Weights of a small transformer language model.
Size: 16 layers, 3.5M parameters.
Architecture: RMSNorm before and after each block, rotary positions, untied embeddings, normalized queries and keys, some layers without attention, an embedding shortcut.
Training: a variant of Muon for these matrices, 198M tokens, 12079 steps.
Each number is 128 + 32 x the weight over its row's rms, rounded and kept within 0 to 255. Layers, rows and columns count from 0. The size above them is the row's rms in percent of the matrix's.

# layer 6 MLP down (transposed), 320x128, rms 0.14, rows 59-93, columns 0-63
size [ 98 106 100 101 104 102  98  96 100 107 103  98 102  89 102  99  96  98  95  96  99 105 102 100  97  96 105  95  99  96 105 103 107  94 103]
[[142 109 167 160 147 118  94  92 158 125 112  69 114 192 149 100 113 102 151 137 128 129 105 142 109 171 131 123  76  80 133 120 149 140 112  67  92 200 115 117 108 138  89  98 113 139  96  98 107 150 119 134 196  98 125 200 192 198 177 158  94 168  61 155]
 [178 195 152 164 120  98  88 176  94 111 160  80  82 125 108 147 115 169 153 172 142 160 103  66 151 151 101  65 121 108  47 138 123 127  80  69  82 150 128  94 110 107 151  63 152  78 164 126 128  93  76 122 159 153 109  96  95 136 164 112 138  60 168 125]
 [111 149 137 197  98  88 177 153 122 151 127 153 161 147 131  91 103 157  76 156 132 160 136 148 194 104 112 141 203 130 131 101  37 105  94 112  64 106 117 148 119 121 124 106 124  69 144 106  61 130 141  94 107 135 122 132 132 141  59  81 183 163 124  75]
 [119  79  73  84  66 109 120 124  92 127 121 147  59  90 138 113  73 111 145  62 177 120  87 159 120  39  84 146 165 192 153  83 163 154  92 137 124 106 103 114 153 175 152 135 130 200 119 111 137 100 110 141 126  99 166 118 140 127 126 101 138 150  60 129]
 [113  61 124  70 142 137 123 114 167 174 131 156  94 141 154  93 129 153 114 159 140 149 146 163 127 140 137 131 130 101 126 132 160  95 132 137 110 196 129 113 135 135 139 172 138 137 143 134 152 105 126 192 175 205 107 149 133 112 132 132  79 134 120 190]
 [164 129 117 184 146 117  71 136 118 130 137 132 149 110 160 130 120 107 157 152 119 148 106 129 165  97 114 133 118 136 111  69 123 119 121  66 148 118 119 106 156 113  64 160 135  93 101 156 175 112  87 166 106 122 133  66  92  93 125 123 129 163 120 103]
 [150 119  72 121 159 163 108 123 104 185 133  97 175 117 119 104 142 130 193 128 120 117 142 204 123 134  90 114 104 106 124 132 131 118 184  79  89  86  95  97 193  59 136 101 108  92 164 136 109 153 146 136 123 129 211 142 118 124 162 129 124  88  82 150]
 [146 149 116  99 155 162 147  92 126  99 197 114 102 128 173 127 160  92 128 117 121 101 146 105 167 101  71  98 103 128 137 117 178 100 163 114 115 172  90  71 124 117  65  95 174 149 158 105  98 128 188  70 156 120 157 134 100 180  79 216 173  85 156 111]
 [ 93  85 115 121  92 118 130 100 140  94 122 119 108  62 103 183  72  94 182 169 136 144 118 115 179  99  97  88 125 154  78 143  87 164 137 139 128 152 139 161 122 101  83  91 142 181 157 188  94  96 116 153  74 181 115 101 122 111 121 103 132 131 152 134]
 [121 152  94 111 154 127 138 197 154 119 165 101 100 164 116 121 124  77 181 180 147 117 149  97  89 126 180 121  65 122 128 119 167  91 136  93 212 230 121 131 125  74 116 103 101 161  82 131 137 176 144 156 125 150 117 132 121 118 157 158 124 121 124 113]
 [122 137 151 122 180 178 124 149 116 101 159 158  97 161  81 147 117 129 114 195 137 107 107  83  71 114 124 133 126  56  95 112 145 113 129 105  75  79 171 178 141 126  79 200  51 131  85 169 140 119 164 105 122 106 131  91 157 110 118 106 161  75 180 172]
 [ 79 158 199 133 173  99  94 155 147 107 113  98  83 122 118 128  79 124 106 187 125 122 154 133 150  96 172 109 152 139 184 137  74 111  96  71 137 127 146 157 104 178 133  98  87  98 100 184  73 151  90  94 120 204 136 114 116 100 136 146  84 109 150 129]
 [116 127 159 102  85 102  91 127 116  95 188 131 102 150 130 115 159 145 172 122 111 139 178 163 139 127 108 121 198 148 108  82 106 140 119 159 108  61  53  60 166 118 110 156 137 190 136  93 147 134 163 125 131 152 179 126 134 100 120 114 161  89  87 103]
 [181 109 127 112 132 129 150 156 120  96  83  66 167  88 111 111 100 137 126 137 131 138  87 132  98 150 209  55 154 150 107  96 126  94 127 115  76 102 148 122 109 138 150 115 139 123 129  80 158  72  88 159 129  84 146 163 101 136 101 142 100 143 151 153]
 [ 75 134  94 176 151 110 140 185 169 140 135 131 146 166 165 119 146  78 168 196 188 111 195 136 131 181 127 135 140  90 110 132 115 131 123 187  94  97 140 119 122 116 148 136 120 155 138 200 103 117 144 146 107 138 120  77  92 134 116  97 214 163 113 102]
 [128 143 128 119 168 155 163  54 117 155 123 144 190  68 131 132 157 198 144 130 138 132 110 198 114 207 134 134 103 113 122 116  56 147 151  88 117  93 143 136 116 141 156 150  84  89 141 182  92 115 143  72 113 165 169 129 149  71 164 173  95 151 135 171]
 [144 182  82 120 177 149 130 117 123 124 186 110  78 101  66 136  83 150 128  93 122  90  70 136 126 100 148 140 150 196 138 125 101 189 117 156 142 118  75 103 182 136 135 153 134 105 201 112 126 120 164 151 109 129 198 103 134 144 125 185 103  95 116  64]
 [149 153 142 148 155 166  97 106 164 163 129 108  75 183 135 115 104  93 174 147 133 177 108 148 103 124  81 134  89 106 143 125 122  80 164  70 186 165 154 128 128 161 160 115 144 157  84 154  60 178 126 143 102 128  73 122 125  89 156 167 108 156 115 101]
 [ 98  82 155 133 116 201 173 138 159 138 129 119 140 136 151 130  81 101 122 114 130 128  79 172 133 151 109 150  87 105 117  97  98  50  78  91 173 139 166 190 104 126 144 153  98 195  80 169 145 123  99 136 115  98 114  98 175 170 133 108 112 142  89 176]
 [155 126  70 138 153 140 161 123 176 131 109  85 156  59 143 113 165 137 115 240 119 116  78 171 172 106 191 163 124 132 141 144 151 190 113 116 103 171 184  94 123 106 176 163 156 123 132 122 127 195 120 144 135 138 129 126 101 161 159 124 156  99  86 163]
 [113 155 140 147  99  70 159 125  87  97 139 105 127 109 140 134 108  78 124 156  57 145 132 181 146 138 108 164 145 160 204 190  92  62 156 120 138 153 172 126  89 100 155 115  76 160 148 128 126 149 101  93 123 114 151 138 104 152 134 125 107 177 124 108]
 [189 145 129 131 137  98  96 107 173 107 189 159 146 102 167 118 113 157  93  85 116 162 165 175 124  73 140 136 227 109 112 136 121 136 167 108 139 151  92 105 101 161 139 112 124 126 128 119 157 176 102 148 198 201 157 164 136 111 106  97 144 104 128 161]
 [131 102 108 123  89 104 103 160 133 144 108 124  99 138 141 123 110 108 109 109  86 131 138 156  98 158 173 161 163 138 128 133 178 150  65 133 121  52 123  89 157 211  86 133 117 143 112 146 139 145 134 107 147  95 160 106  75 105 144 132  80  93 101 134]
 [106  50 149 165  53  92 160 132 149 132 158 110 117 131  72 162  88 132 131 127  87 131 117 171 119  93 113 168 163 104 140 167 169  72 106 133 139 158 205 179  89  92 145 186 106 144 164 132  82 105 136 126 154 121 138 129 166 153 137  80 165 126 139 123]
 [133 161 127 117 103 136 180 118 124 157 139 124 155  99  78 175 153 147 129 171 108 152 130 165 106 139  83 132 100 189 136 138  89 150 151 134 163  75 176 110 128 170 108 158 105 159 156 114 156 164 149 150  78 105 113 132 148 113 107 117 133 166  47 112]
 [127  32  86 120  72 156  84 152 237 151 152 150 127 114  79 126 121 107  91  70 132 126 172 126  58 128  99 148 129 132  96 134  86 165 101 153 169 154  94 132 139 133 116 124 119 199 106 130 111 131  94 175 134 124 108  90 123 179 130  90 129 171  85  38]
 [ 82   4  55 101 112 111  98 138  77 137 163 153 107  78 189 223 133 132  95  78 134 100 170 107  63 139 135 112 124 152 125 154 133 151 105 131 128 153 149 106 176 104 125 167  91 102  98 122 102 101 123 133 141 182 101 114 119 166 128  63 139 122 164 105]
 [151  97 146  66  76 103 136  86 101  92 115 106 123 142  89 151  70 130 147 126 149 192 153 143 150  98 108 125 128  59 128 142 120 101 100 158 185 140 110  52  74 168 132 182 106 133 110 134  83  89 103 105 101  53 142 142 110 111 123 133  96 155 133 184]
 [153 149 140  73 138 130 104 140 131 118 131 146 126 146  92 159 172  91 145  89 125 171 189 176 112 200  81 125 184 131 169 137 124 108 130 142 142 164 106 115 185 114 124 182 143 151 103 155 172 131 148 153 108 136  86 129 196 119 181  90 167 136  89 115]
 [110  88 112  93 107 104 121 114 181 138 121 138 143 210 117 189 142 174 183 186  93 127 102 141 132 123 140 139 164 157 115 177 130 146 125  84 176 148  78 116 110 100 168  81 103  85  95 176  51 143 128 110 120 116 105  79 161 122  47 177 123 158 130 137]
 [150 149 126 127  78 132 175  96 151 173  76 153  79 125 144  93 154 126 132 141 119 173 131 119 202 139  78 159 109 105 116 108 148 160 149 164 171 134 160 148  77 140 106 176 143 158 104 102 210 146 163 112 121 102  79 110 116 110 133 167 129 122  62 168]
 [188 134 121 139  83 104 171 148 142 156  96 131  92  93 138  93 169 110 197 110 123 124 165 141 169 180 115 114 197 104 157 129 118 115 138 125  96 139  30 117  93 165  90  92 103  87  75 149 140 133 109 123 144 112 115 152 173 139  70 106 188  91 126 164]
 [151 165 123 224 167  81  75 116  83 189 154 140 117  68  97 113  80 116 128 152 134 208 121 135 175 108  56 156 149 133 140 120 219  91 123 123 142 106 133 193 187 100  91 134 112 142 111 114 129 124 172 131 126 110 159 115 127 130 104 162 139 132 142 113]
 [140 138 120  78  82 140 156  97  85 161 158 113 143 121 131 121  81  42 142 113 108 120 138  95  70 159 164  30 154 118 153  81 142 166 121 122 122 135  98 162 145  87  95 152 111  98 106 101 167 145 116 187 147 180 106 157 167 140  89 119 111  97 101 133]
 [146 162 142 203  85  51  97 183 152 164 101 132 103 167 123 143 148  84 133 155 143 163 160 111 106 147 161 125 103 133 146 122 144 155 151 102 132 134 134 112  92 116 194 100 121 109 119 118 201 148  94 138 143 129 121 156 115 166 135 134 130 180 170 103]]
# layer 6 MLP gate, 320x128, rms 0.223, rows 60-94, columns 0-63
size [102  99  89 106  99 104 101  96 102  97 106 104  96  88  89 103 103  96 104 100 103 104 105  93  97 103  98  96  91  97  97 107 103 102  93]
[[132  73 144 123  92 102 129 172 134 164 128 186  91 145  66 133 112 104 141 156 101 103 123 124 160 162  86 145 145 145 165 105 109 130 157 120  91 154 123  35 124 133 121 160 124  90 103  94 169 165 115 169 155 159  91  53 141 109 128 131 127 154 129  90]
 [109 148 141 113 104 137  86  55 177 133 136 156 143  57  77 135 139 166  91 111 180 125 158 111 107 119 155  78 110 153 133 130 101 190 116 124 164  93  92 132 162 133 142 159 167 134 150  91 130  75 146 151 125 167 171 157 108  87 160 169 180 114 103 126]
 [102  62 120  76 133 134 146 124 120 100 123 128  78 205 178  77  98 122 133  88 178 142 118 141 129 113 121 175 202 158  86  89 123 113 170 128 153 151 112 101 101 123 102  79 108  93  97 152 108  97 139  98  92 150 129 121 149 113 139 106 136 136 123 122]
 [142 113 136 137 101  74 207 194 163 129  93  78 145 154 133 119 126 145 160 140 127  82 142 180 170 140 125 120  66 150 136 131 108  85  84  83 151 123  75  77  70 140 104 149 117 163 102  94  85  94  72 105 214 139 134 173 104 115  88 148 119 157 114  97]
 [163  99 111 123  96 154 117  76 116 103 125 132 116 191 151 161 109 120 103 151 144 156 124 155 141  51 168  49 176 160 160 149 133 145 175  82 123 126 203 233 119  92 127 132 119 149 153 107 118 149 173 108  82 189 112 165 148 131 154 129  95  96 116 100]
 [129 107 197  59 149  82 146 163 173 128 117 154 155 166 115 162 125  78 143 170 126 134 144 104 134 136 170 129  77 155  97 133 114 204 113 118 115  98 135 122 106 151 152 140 138 118 114 113 181 115 102 136 134 166  87  81 122 146 103 107 178  99 127 160]
 [134 174 102 149  98  90 149 111 136  73 160 107  69 142  99 160 156  92 146 136 101 172 123 101 207 120  91 140  98 188 170  89 120 124 116 120 149  70 185 108  82 148 107 124 126 168 118 112 144  82 139 175 100 171 131 151 138 117 119 170 153 113 103 110]
 [146 132 139 119 113 159 148  60 139 164 105 190 119 148 128 113 110 114 115 128 164 215 120  61 101 152 138 157 124 107 147 152 167 159 147 100 170 142 159 123 176 108 111 114 156 202 154 121 124 158 104 122 142 161 173 131  90 141  83 129  88 196 155  71]
 [110 156 135 112 138 139  86 169  92 136 174 139 137 154 142 144 169 167  71  81 138 101 138 132 105 143 116 102 150 142 150 182  97 164 133 137 120 141 154 108 127 108 221  83 105 119  94 123 110 121 108 149 103 138 112  89 105  96 161  60 206 139 121 100]
 [137 192  93 138 117 141 141  72 112 138  60  82 143  85 131 159 115  72 157 124  89 105  93 113 148 114 143 170 141 102 110 213  71 149 110 135 134 193 105 148 122 155 131 114 142  77 155 167 130 153  65 132 138 119 125 146 154 119 141 137  91  79 165 167]
 [137 164  58 141 137 145 162 144 183 137  96 177 119 119 142 123 121 138  93 113  98  73  99 145 147 156 148  55 149 158  71 147 115 205 134 124 130 115 148 177 134 147 149  93 126 116  79 172 146  55 111 131 144 135 143 134 171 161 127 100  90  80 118 183]
 [117 129  67 135 129 147 112 136 109 133  97 134 132 162 134 121 131 118 100 131 133 118 176 102  69  78 142 171 172 134 133 135 116 124 117 149  50 102 113 215 128 120 134 196 112  98 126 122 127  96 151 166 106 118 168  94  80 108 149 223 126  49 121 155]
 [112 171 149 146 151  77 125 125  98 158 133  68 109 112  89 151 115 103 159 101 188 165 154 103  85 149 114 105  82  99 117 128 152  90 135 139 143 141 134 153 154 149 144 160  75  92 191 190 137  97 114 152 199 147 154 186 130 132 102  79 133 164 141 121]
 [130 119 111  71 123 110  97  70 157 117 118 123 148 126 151 104 171 155 188 127  99 143 108 197  92 116 114 188 105 205  82 156 108 150 102 181 114 162 103 113 121 103 128 151 229 130  76  90 134 127 120 122 160 190 126 125 130 188 147 174  94  89 198 137]
 [144  79 138 167 126 149 200 172 159  48 184 118 116 138 119 132  90 125 123 101 147 120 189  94 119 145 104  97  84 125 187 174 161 193 130 144 135 157  97 119 145  91 190  96 128 141 194 101 163  46 151 142 132 134 108  90 130 152 165 107 123 132 132 165]
 [131 121 130 150 150 204 140 145 111 144 152 104 128 151 129 122 148  88 197 148 155 115 144 182 119 123 139  91 114  76 126  81 143  90 110  66 146 136  91 170  93 151 189 137 173 152  90 121 182  77 119 111 151  87 133 151 137 151 127 120 128 137 151 202]
 [187 176  69 126 156 149 119 143 110 131 184 180  98 177 134 126 111  90 180 161 112 177 139 146 193 155 185 164 157 128 119 148 113 152 133 146  73 146 144 125 119 136 127 133  72 155 138 139 133 123  84 137 177 144 104 142 109 147 121 175 152 149  61 120]
 [ 93  76  61 134 106 164  92 127 152 161 104 153  86 115 100  96 110 126 127 139 145 168 121 113 139 158 107  71 123  77  99 151 154 137 144 123 144 134 114 161 156 125 112 126 188 121  53 181 101 132 102 139 124 185 101 141 133 156  97 133 119 170 111 107]
 [151 183  95 125 145 122 136 100 142 190 113 106 149 123  35  80 140  73 106 144 139 144 123 151  89 135 124 113 157 121 165 174  58 200 136 137 167  93 139 117 120 108 166 153 120  75 122 102 115 171 152 128  52 102 102 100  81 158 113 125 145  94 174 120]
 [159 139  77 153 172  78  85 142  93  90  91  99  97 144 132 129 104 114 172 157 119 109 134 155 113 179 166  91 159 115 166 116  88 162 169 116 175 174 143 185 146 134 105 163  72 129 198 112 189 119 165  97 146 101 138  88 165 139 115 108  98 148 104 158]
 [185 119 128  98 103 129 155 123 114 124  87 177 132 161 162 136  93  87  86  72 135 122 116 111 148  98  99 116  79 120 115 136 101 107 100 137 117  93  73 170  62 122 153 196  70 126 167 135  79 124 109 160 137 108 167 108 132 110 119 121 136 182 114 180]
 [145 130 178  83  59 130 124 127 118  93 179 155 147 135 138 180 168  89 149 134 166 108 100  94 154 106 143 158 128  98 111 173  57 148  95 109 160 103 146 115 170 121 126 133 126 140 106 128 151 212 165 131 205 114 142 120 117 128  68 110 142 115  76 122]
 [115 104 116 165 141 127 104 156 104 133 126 126 145 160 138  83 143  90 118  81 127 136 112 144 136  95  85  94 162 172  90 167 148  91 156 109 149 133 181 152 122 135 154 115 212 117 163 150 151 142 125 139 181  93 197  59  95 164 132 134 126 156 146 110]
 [103 133 151 143 140 169  55 141 138 129 141  79 105 164 152 139 171 164 125 135 103 143  91 112 213 186 136 103 124 120  75 175 112 160 160 131 126 120 151 147  81 126 141 110 106 142 111  86 131  98 148  96 129 154 157  65 113  95 179 123 137  56 178 138]
 [192 132 145 117 158 143  90 131 133 101 178  76 151 100 104  64 101  79 169 150  83 113 120 137 217 123 148  86 164 148 161 164 157 105 109 138 146 155  21  95 120  91 129 111 136 120 140 219 140 127 147 146  95 118 151  76  95 131 141  79 138  82 112 127]
 [ 92 138 187  93 151 136 124 114 132 125  88 197  68  45 124 148 141 183 134 188 112  73 178 166 198  97 128  50 112  74 179  85 126 145 114 157  97 144 159  75  86 172 116 167 141  89 101 128 158  34 147 117  93  98  96 140 130 138  79  97  98 157 169  67]
 [178 104 111  92 135 131  96 140  88 108 106  63  79 161 134  98 120 123 175  91 131 135 139 145 135  66 100 145 118 118 172 152 120 163  81 137 138 109  88 142 111 165 143 103 145 185  86  38 129 102 188 144 136  83 106 138 129 127 191 136 108 139 152 137]
 [ 77 185  95 164  92 150 123 126 185  63  83 142 163 172 159 106 139 110 124 173 126 151  76 117 103 116 128 114 125 118 132 129 164 140 125 128 132 106 140 136 161 118 137 158 151 129 175 129 108 137  76 156 100 129 169  90  89 147 170  80 119 155 147 180]
 [127  70 133 195 129 115  96 141 117 157  93 179 130 157 110  84  85 170 113 130 164 103 191 114 138  58  86 124 164 124 116 171 185 143  89 126 117  90 116 125 115 131 105  85 143  97 149  96 120  77 161 117  46 118 122  99 109 100 138 194 112 145  92 131]
 [139 142 144  92  91 123 103 118 128 121 141  90 138  85 137  50  93 140 189 155  58 113 142 156 100  93 137 167 172 121 104  84  41 155 108 131 156 102 109 105 134 137 141  87 130 158 100 103 129 153 124 164  98 148 147  96 102 122 169  97 105 155 105 116]
 [131 144 116 138 103 137 125 184 151  94 133 164 112 165 214 143 129 148 120 113  89  90 141  80 143 195 121 145  87 114 104 169  88 150 102 171 103  67 132 160  92  77 168  98  87  85 127 101 129 112 129 127 134 131  82 162  94 190 156 132 129 116 126 197]
 [147 164 119  97 113 116  66 100  94  99  71 175 149  69 120  95 155  89 150 149 176 160 101 139 166 107 162  92 125 110 101 174 130  97  98 141 141 114  70 170 145 151 170 104 132 109 120 157 140 109  93 107 109 132 116  83 140  88 167  97 104 147 133 116]
 [120 115 161 156 159 120 156 108 147 168  87  94 130 101 119 106 207 130 150 165 137 162 103  85 182  93 142 172 127 163 139 107 118 121 160 125 127 145 168 103  70 204 198 139 132 119 159  99 162 128 158 156 123  74 122  94  93 176 133 106 132  95  84 128]
 [101 138 149 153 100  92 148  73 186 145 144 122 167  56 149 148 190 162  93  95 135 119  97 113 120 107 129 123 118 119 148 117 125 178 124  92 153 155 137 181 157 143  90 138 174  61 144 118  68 123 145  99 141 121  90  83 127  82 146 230 108  96 119 141]
 [114 137 127 128 170 119 194 124 146 124 167 113 119 100 186 165 146 180 124 140 152 111 103 112 125  92 148 162 158  74 129 127  72 128 112  88 117 136 147 163 153 154  87 165 129  82 183  56 109 110 115 184 101 121 104 127 160 145 130 135  76 101 119 174]]
# layer 6 MLP up, 320x128, rms 0.238, rows 60-94, columns 0-63
size [105 102 100 103 101 100  97 104 107 103 106 101  96 101  98  92 105  95 105  97 101 105 101 101  95 106  97  97  91 101 105 107 106 104 103]
[[122 150 175 105  75 105 158 105 136 101 157 180  94  92 116 148 102  98 164 125 110 131 201 139 175 208  81 129 181 134 178 124 114 111 138 119 155 115 140  96 109 164 139 113 128 117 104 116 161 130 143 184 142 120  99 143 107 117  78 160 145  89 132 151]
 [ 94  91 120 143  62 146 114  97  87  98 141 146 139 228 181 127 139 133 146 176 146 137 180  84 173 178 133 192 119 164  70 145 137 107  81 181 216 144 151 132 201 123 167 104 116 170 117  90  92 101 120 134 141 108 141  87  68 166  63  88 141 118 147 103]
 [141 175 190 166 172 144  64  87 158 131 160  91 151 117 110 150 129  94 130 210  85 135 140 121 121 156 165 100  50  74 134 163 135 137 146 127 129  84  81 133 108 112  97 106 129 136 158 169 133 178  86 174 120 158  62 152 127 128 102 126 175 146 149 116]
 [116 149 176 140 185 156 149 157 122  97 146 132 144 114 152 160 160 157  78 105 148 157 152  81 111  57 111 188  89  99  68 113 142 136 119  77 162 158 146 137 118 140 124 167 119 140 133  89 144 160 103 112 145 162 121 130 153 160 111 178  77 135 177 151]
 [145  96 137 157 151 136 143 138 112 152 130 106 218 152 132 112 117 146 165 131 110 140 121  82 110 132 127 163 171 131 102 106 162 122 116 160  56 128 171 124  83 102 150 139 176 128 130 135 147 100  76 134 115 118 102  97  96  12 128 115 154  85 152  97]
 [153  59 163 127 105 126 131 134 104  80 125 107 121 166 157 204 121 166 131 139  63 134 105 124 167  96  90 119 109 159 136 146  74  72 161 143 150  96 111 105  92  66 139 100 122 100  78 121 143 129 139 173  70  83 186 156 106 168 147  72 149 117 163  94]
 [112 144 176  97  93 171  87 167 101 149 138 160 156 128 106 132 137 163 102  89 126 136  92 123 125 119 129 118 161 122 118 136 144 113 163 152  59  82 190 124 120 136 124 177  48 142 108 143 114 161  73  63 187  77 112 142 177 175 140 165 162 173 122 150]
 [145 108 112 170 138 153 119 110 103 174 104 179 131 137 120 132 150 154 177 217 170 174 144 143 109  98 178  90 107 104  77 113 162 181 158 103 140 157 127 118  80  57 102 127 105 117 107 147 148  95 121 121 148 123  87 127 155 118 169  54 121 135 161 136]
 [ 60 169 116 162 152 136 107 186 132 111 148 161 115 151  98 178 118 122  99  86 102 144 105  59  57 173  80 138 163 158 177 198 163 151  69  98 139 178 139 131 168 105  99 116 116 155  75 137 153 179 152 155 134 143 159 156 128  78 137 107 151  89 116 135]
 [148 150  71 138  80 188 133  92 168 191 137 155  54 121 149 126 149 136 155 154 120 112 151  79  88  83 153 118 117 116 109 131 170 132 126  73 151 160 159 173 166 117 113 136 175 131 105  84  85  78 163 124 153 134 135 142 146 105 128 147 162 154 135 138]
 [102 115 181 190 171 135 152 179  97 128 110 140  99 110 145 134 158 119 130 106 182 149 143 127  97 111 117 102 136 185 105 103 131 117 175 140 183 155  81 100 119  79  98 142 146  92  87 121 113 114 168  76 163 132 100 126 133  94 165 148 174 185 117 152]
 [ 89  96 184  99 137 165 144 130 113 108 173 149 130 184 152 108 146 140 122 124 144  83 168 130  95 129 143 156 181 108 157 126 173 107 148 189 108 191 129 121 112 138  61 108 135 180 117 146  92 105 172 114 203 180 185  86 156 120  62 101 117  87 139  91]
 [163  67  79 107  97  80 129 108  76 108 141  95 101 190 148 103 116 128 152 104 157 136 138 103  91  67  54  98 147 146  95 169 103 133 156 174 166 205 135 124 121 142 125 117 190 110 121  78 164 154 121  85  87  90  96 144  98 154 149 129 126 123 140 137]
 [101 149 172 160  86 144 198  83  84  66  61 130 115 137 171  99 145  79 130  72 104  80 148 157  74 149 127 128 159 118 142 180 130 122 128 110 127 158 156 120 131 149 138 117 174 105 144 182 177 183 146 132 147  84 125 146 104 125 110 150 175 108 129 161]
 [ 95  54 112  98  86 143 182  92 193  42 105 141 152 115 146  88 143  87 148  61  81 115 140 120 107 157 153 170  74  94 150 150 124 135 157  87 130 147  94 122 102 147 139  56 134 117 119 146 148 153 157 131 169  96 151 139 145 131 132 133 139 165 135 157]
 [106 152 147 131 139 122 141 185  62 179  75 175  67 115 171 108 130 148 142 144 107 103 115 125 106 147 151 126 146 124 125 120  96  96 137 162 200 137 161 170 130 111  82 108 116 128 153 102 164 121 101 189 112 162  97 137  97 153  95 141  84 100 119  69]
 [140 109 108 146 127 116 131 187 100 104 128 105 117 137 149 175 136 136 172 122  83 116 169  55 143  96 125 132 145 129 149  38 141 123 116 152 137  95 152 111 172  96 140 138  96 136  33 140  95  92  98 129 162 128 157 105 146 102 142 161 133 145 137 115]
 [145 132  83 168 118 115 130 153  73 109 139  77  98 141  68 102 121 136 170 182  82 115 123 103 129 107 157 116 181 160 102 153 153 131 119 127  97  93  96  77  99 169 151 125 119 118 109 133 109  97 105  61 111  79 136  80 110 142 170  98 124  52 169 112]
 [127 105 155 151 136 121 175  77  93 164 107 141 154 127  89 116 122 126 104 175  96 158 125 199  75 146 107 137 148 134 127  98 179 186 101 173 137  63 147 116  97 132 114 209 170  84 158  69 102 168 118 114 163 129  93 167 167 200 139 146 165  93 135 188]
 [140 101 122 152 161 148 125 111  79  82  91 122  91 117 187 146 137 119 114 119  54 103 139 117  89 108 200 145 105  71 116  90 124 177 124  71 130 130 117 101 168 104 117 128 134  78 124 153 143 133 119 207 121 105 129 145 105 130 107 147  95 117  34 170]
 [124 168  99 137 119 120 112 100 180  92  98 136 121  96 102  99 167  94 200 153 156 153 123  69  87 155 154 113 140  76 124 100 189 116 121 121 168  99  98 178 140 101 181 105 175 156 159 149  69  67 149 157 126 146  69 164 165 125  77 111 124  53  95 136]
 [141 160  94  93 108 125 154 130 137 134 139 117 149 140 184 126 181  85 161 105 157 153 132  97 130 160 112 181 132  70  77 126 183  85 116 137  76 126  92 115 111 127  96 103 129 120 116 123 148 117 111  75 173 131 151  77  91 113 122 113  93 190 145 101]
 [116 122 139 165 182 108  72 132 166  99 147  98  79  95  87 148  97 163 126 187 129 113 123 134 160 143 169 172 151  88 199 145 108 110 170 139 141 122 102 118 111 183 136 160 104 161 122 119 182 146 135 118  97  97 129 131 150 119 115 147 188  83 119  43]
 [112 151 138 118  67 185 174  73 134 201 161 153 176 153 133 150 184 152 141  96 138 130 121 135 198 172 116 184 153  83 140  79 118  96 139 133  92  55 115 132 123 145 160  83  74 113  97 115  96 113 127 122 115 141 135 137 113 148 133 140 181 164 150 130]
 [ 76 151 138  95 216 182 122 119 118 139 126 103  67 124 154  90 115  77 111 141 179 104  73 129 198 124 139  97 189 131 121  84 128 111 155  66 109 161  98 131 127 114  85 137 159 143 119 109 121 139 111 119  97 156 128 150 187 108 154 102 131 126 108 159]
 [ 72 144 122 124 143 143 121 152 156 138  85 128 105  73 113  95 191 154 118 107  90 118 174 120 132  94 172  63 151 147 134 132  74 125 130 113 102 153 164 159 162 108  78 100 139 106 140 108 194 180 156 133 128 157 138 112 130  63 214 159  90  98 155 134]
 [134 158 145 156  69 136  81  99 100 144 189  99 122  51 107 139 143  91 134 148 143  98  98 156  58 157 109 120 115 116  90 128 141 107 108  95 132 147 121 144 145 142 102 149 174 147 108 126 167  69 126 139 135  93 180  89 165 113 130  98 174  62 148 169]
 [138  62 204  74 141 131 139 111 105 100  84  95 143 107  68 120 142 105 136  97  47 106 137 182 146 110 130 144 103  78 168 141 135 147 127 114  98 108 113  91 122  99 110 190 124 146 101 123 110 135  99 148  85 153  97 184 151 134 126 116 125  63  89  97]
 [121 111 139 204 149 123 118 157 124 153 196 176 118 112 100  59 145 143 175 127 153 110 136 129 164 162 195 112 101 126  99 136 130 113 158 101 114 120 109 141 137 129 165 161 120 144 154 164 113 118  94 142  61 125  98  60 158 109 143  98 121 111 107  92]
 [121 111 124 136 106 158 124 166 101 102 145 124  93 144 106 128 124 105  88 124 190 137 125 121 125 146 153  72 111 164  74  87 246 129  66 105 132 124 104 140 152 115  81 133 126  97 181 112 104  91  93 136 169 138 101 160 144  81 109 121 137 160 151 156]
 [128 111 129 167 116 129 119 107 143 126  86  96 162 104 136  77  99 151 152 143  60 139 115  79 142 132  66 124 117 147 113 153 141 136 173 209  76 170 101 190  91 106 146 132 105 150 128  84 125 153 121 146 109  96 102 128 103 163 120 135 126 118  70 177]
 [ 94 114 111 109 129 141 134  69 164 121 131 142 149 175 114 145 151 124 162  46 140 186 138 122 167 143 112 169 112 152 153 105 148  99 118 157 133  95 111 136 116 159 154 158 138  66 115 148 120 193  84  88  80 136 131 144 124  83 128  85  94 117 133  97]
 [ 62 132  92 111 113 103 144 122 141  89  75 138  93  98 180 176  68  95 109 128 108 135 168  61 124 124  90 187  80 108  92 121 165 110 126 107 137 161 109  87 139 132 117 130 143  58 180 142 131  86 147 182 102 130 136 151 133 167 106 110 123 118 133 160]
 [136 116 144 158 146 140 114 139 148  50 118 117 111 131 195 113 116 104 175 139 115 160 126 162 161 154 123 123  92  90 120  58 134 161 170  62 186 145 136 167 158 135  70 124 120 136 104 119 154  85 163 162 118 127 118 107 104 134  56 158 101 126 161  97]
 [130 101  50 115 147 104  85 123  96 119  67  96 130 159 107 132 133 207  75  85 118 171 124 107  77 133 115 162 139 150 164 102  69 154  96 140 136 167  75 124 108 143 178 137 158 130 122 114 110 106 191 131 131 174 117 119 148 183 127 112 115 121 129 154]]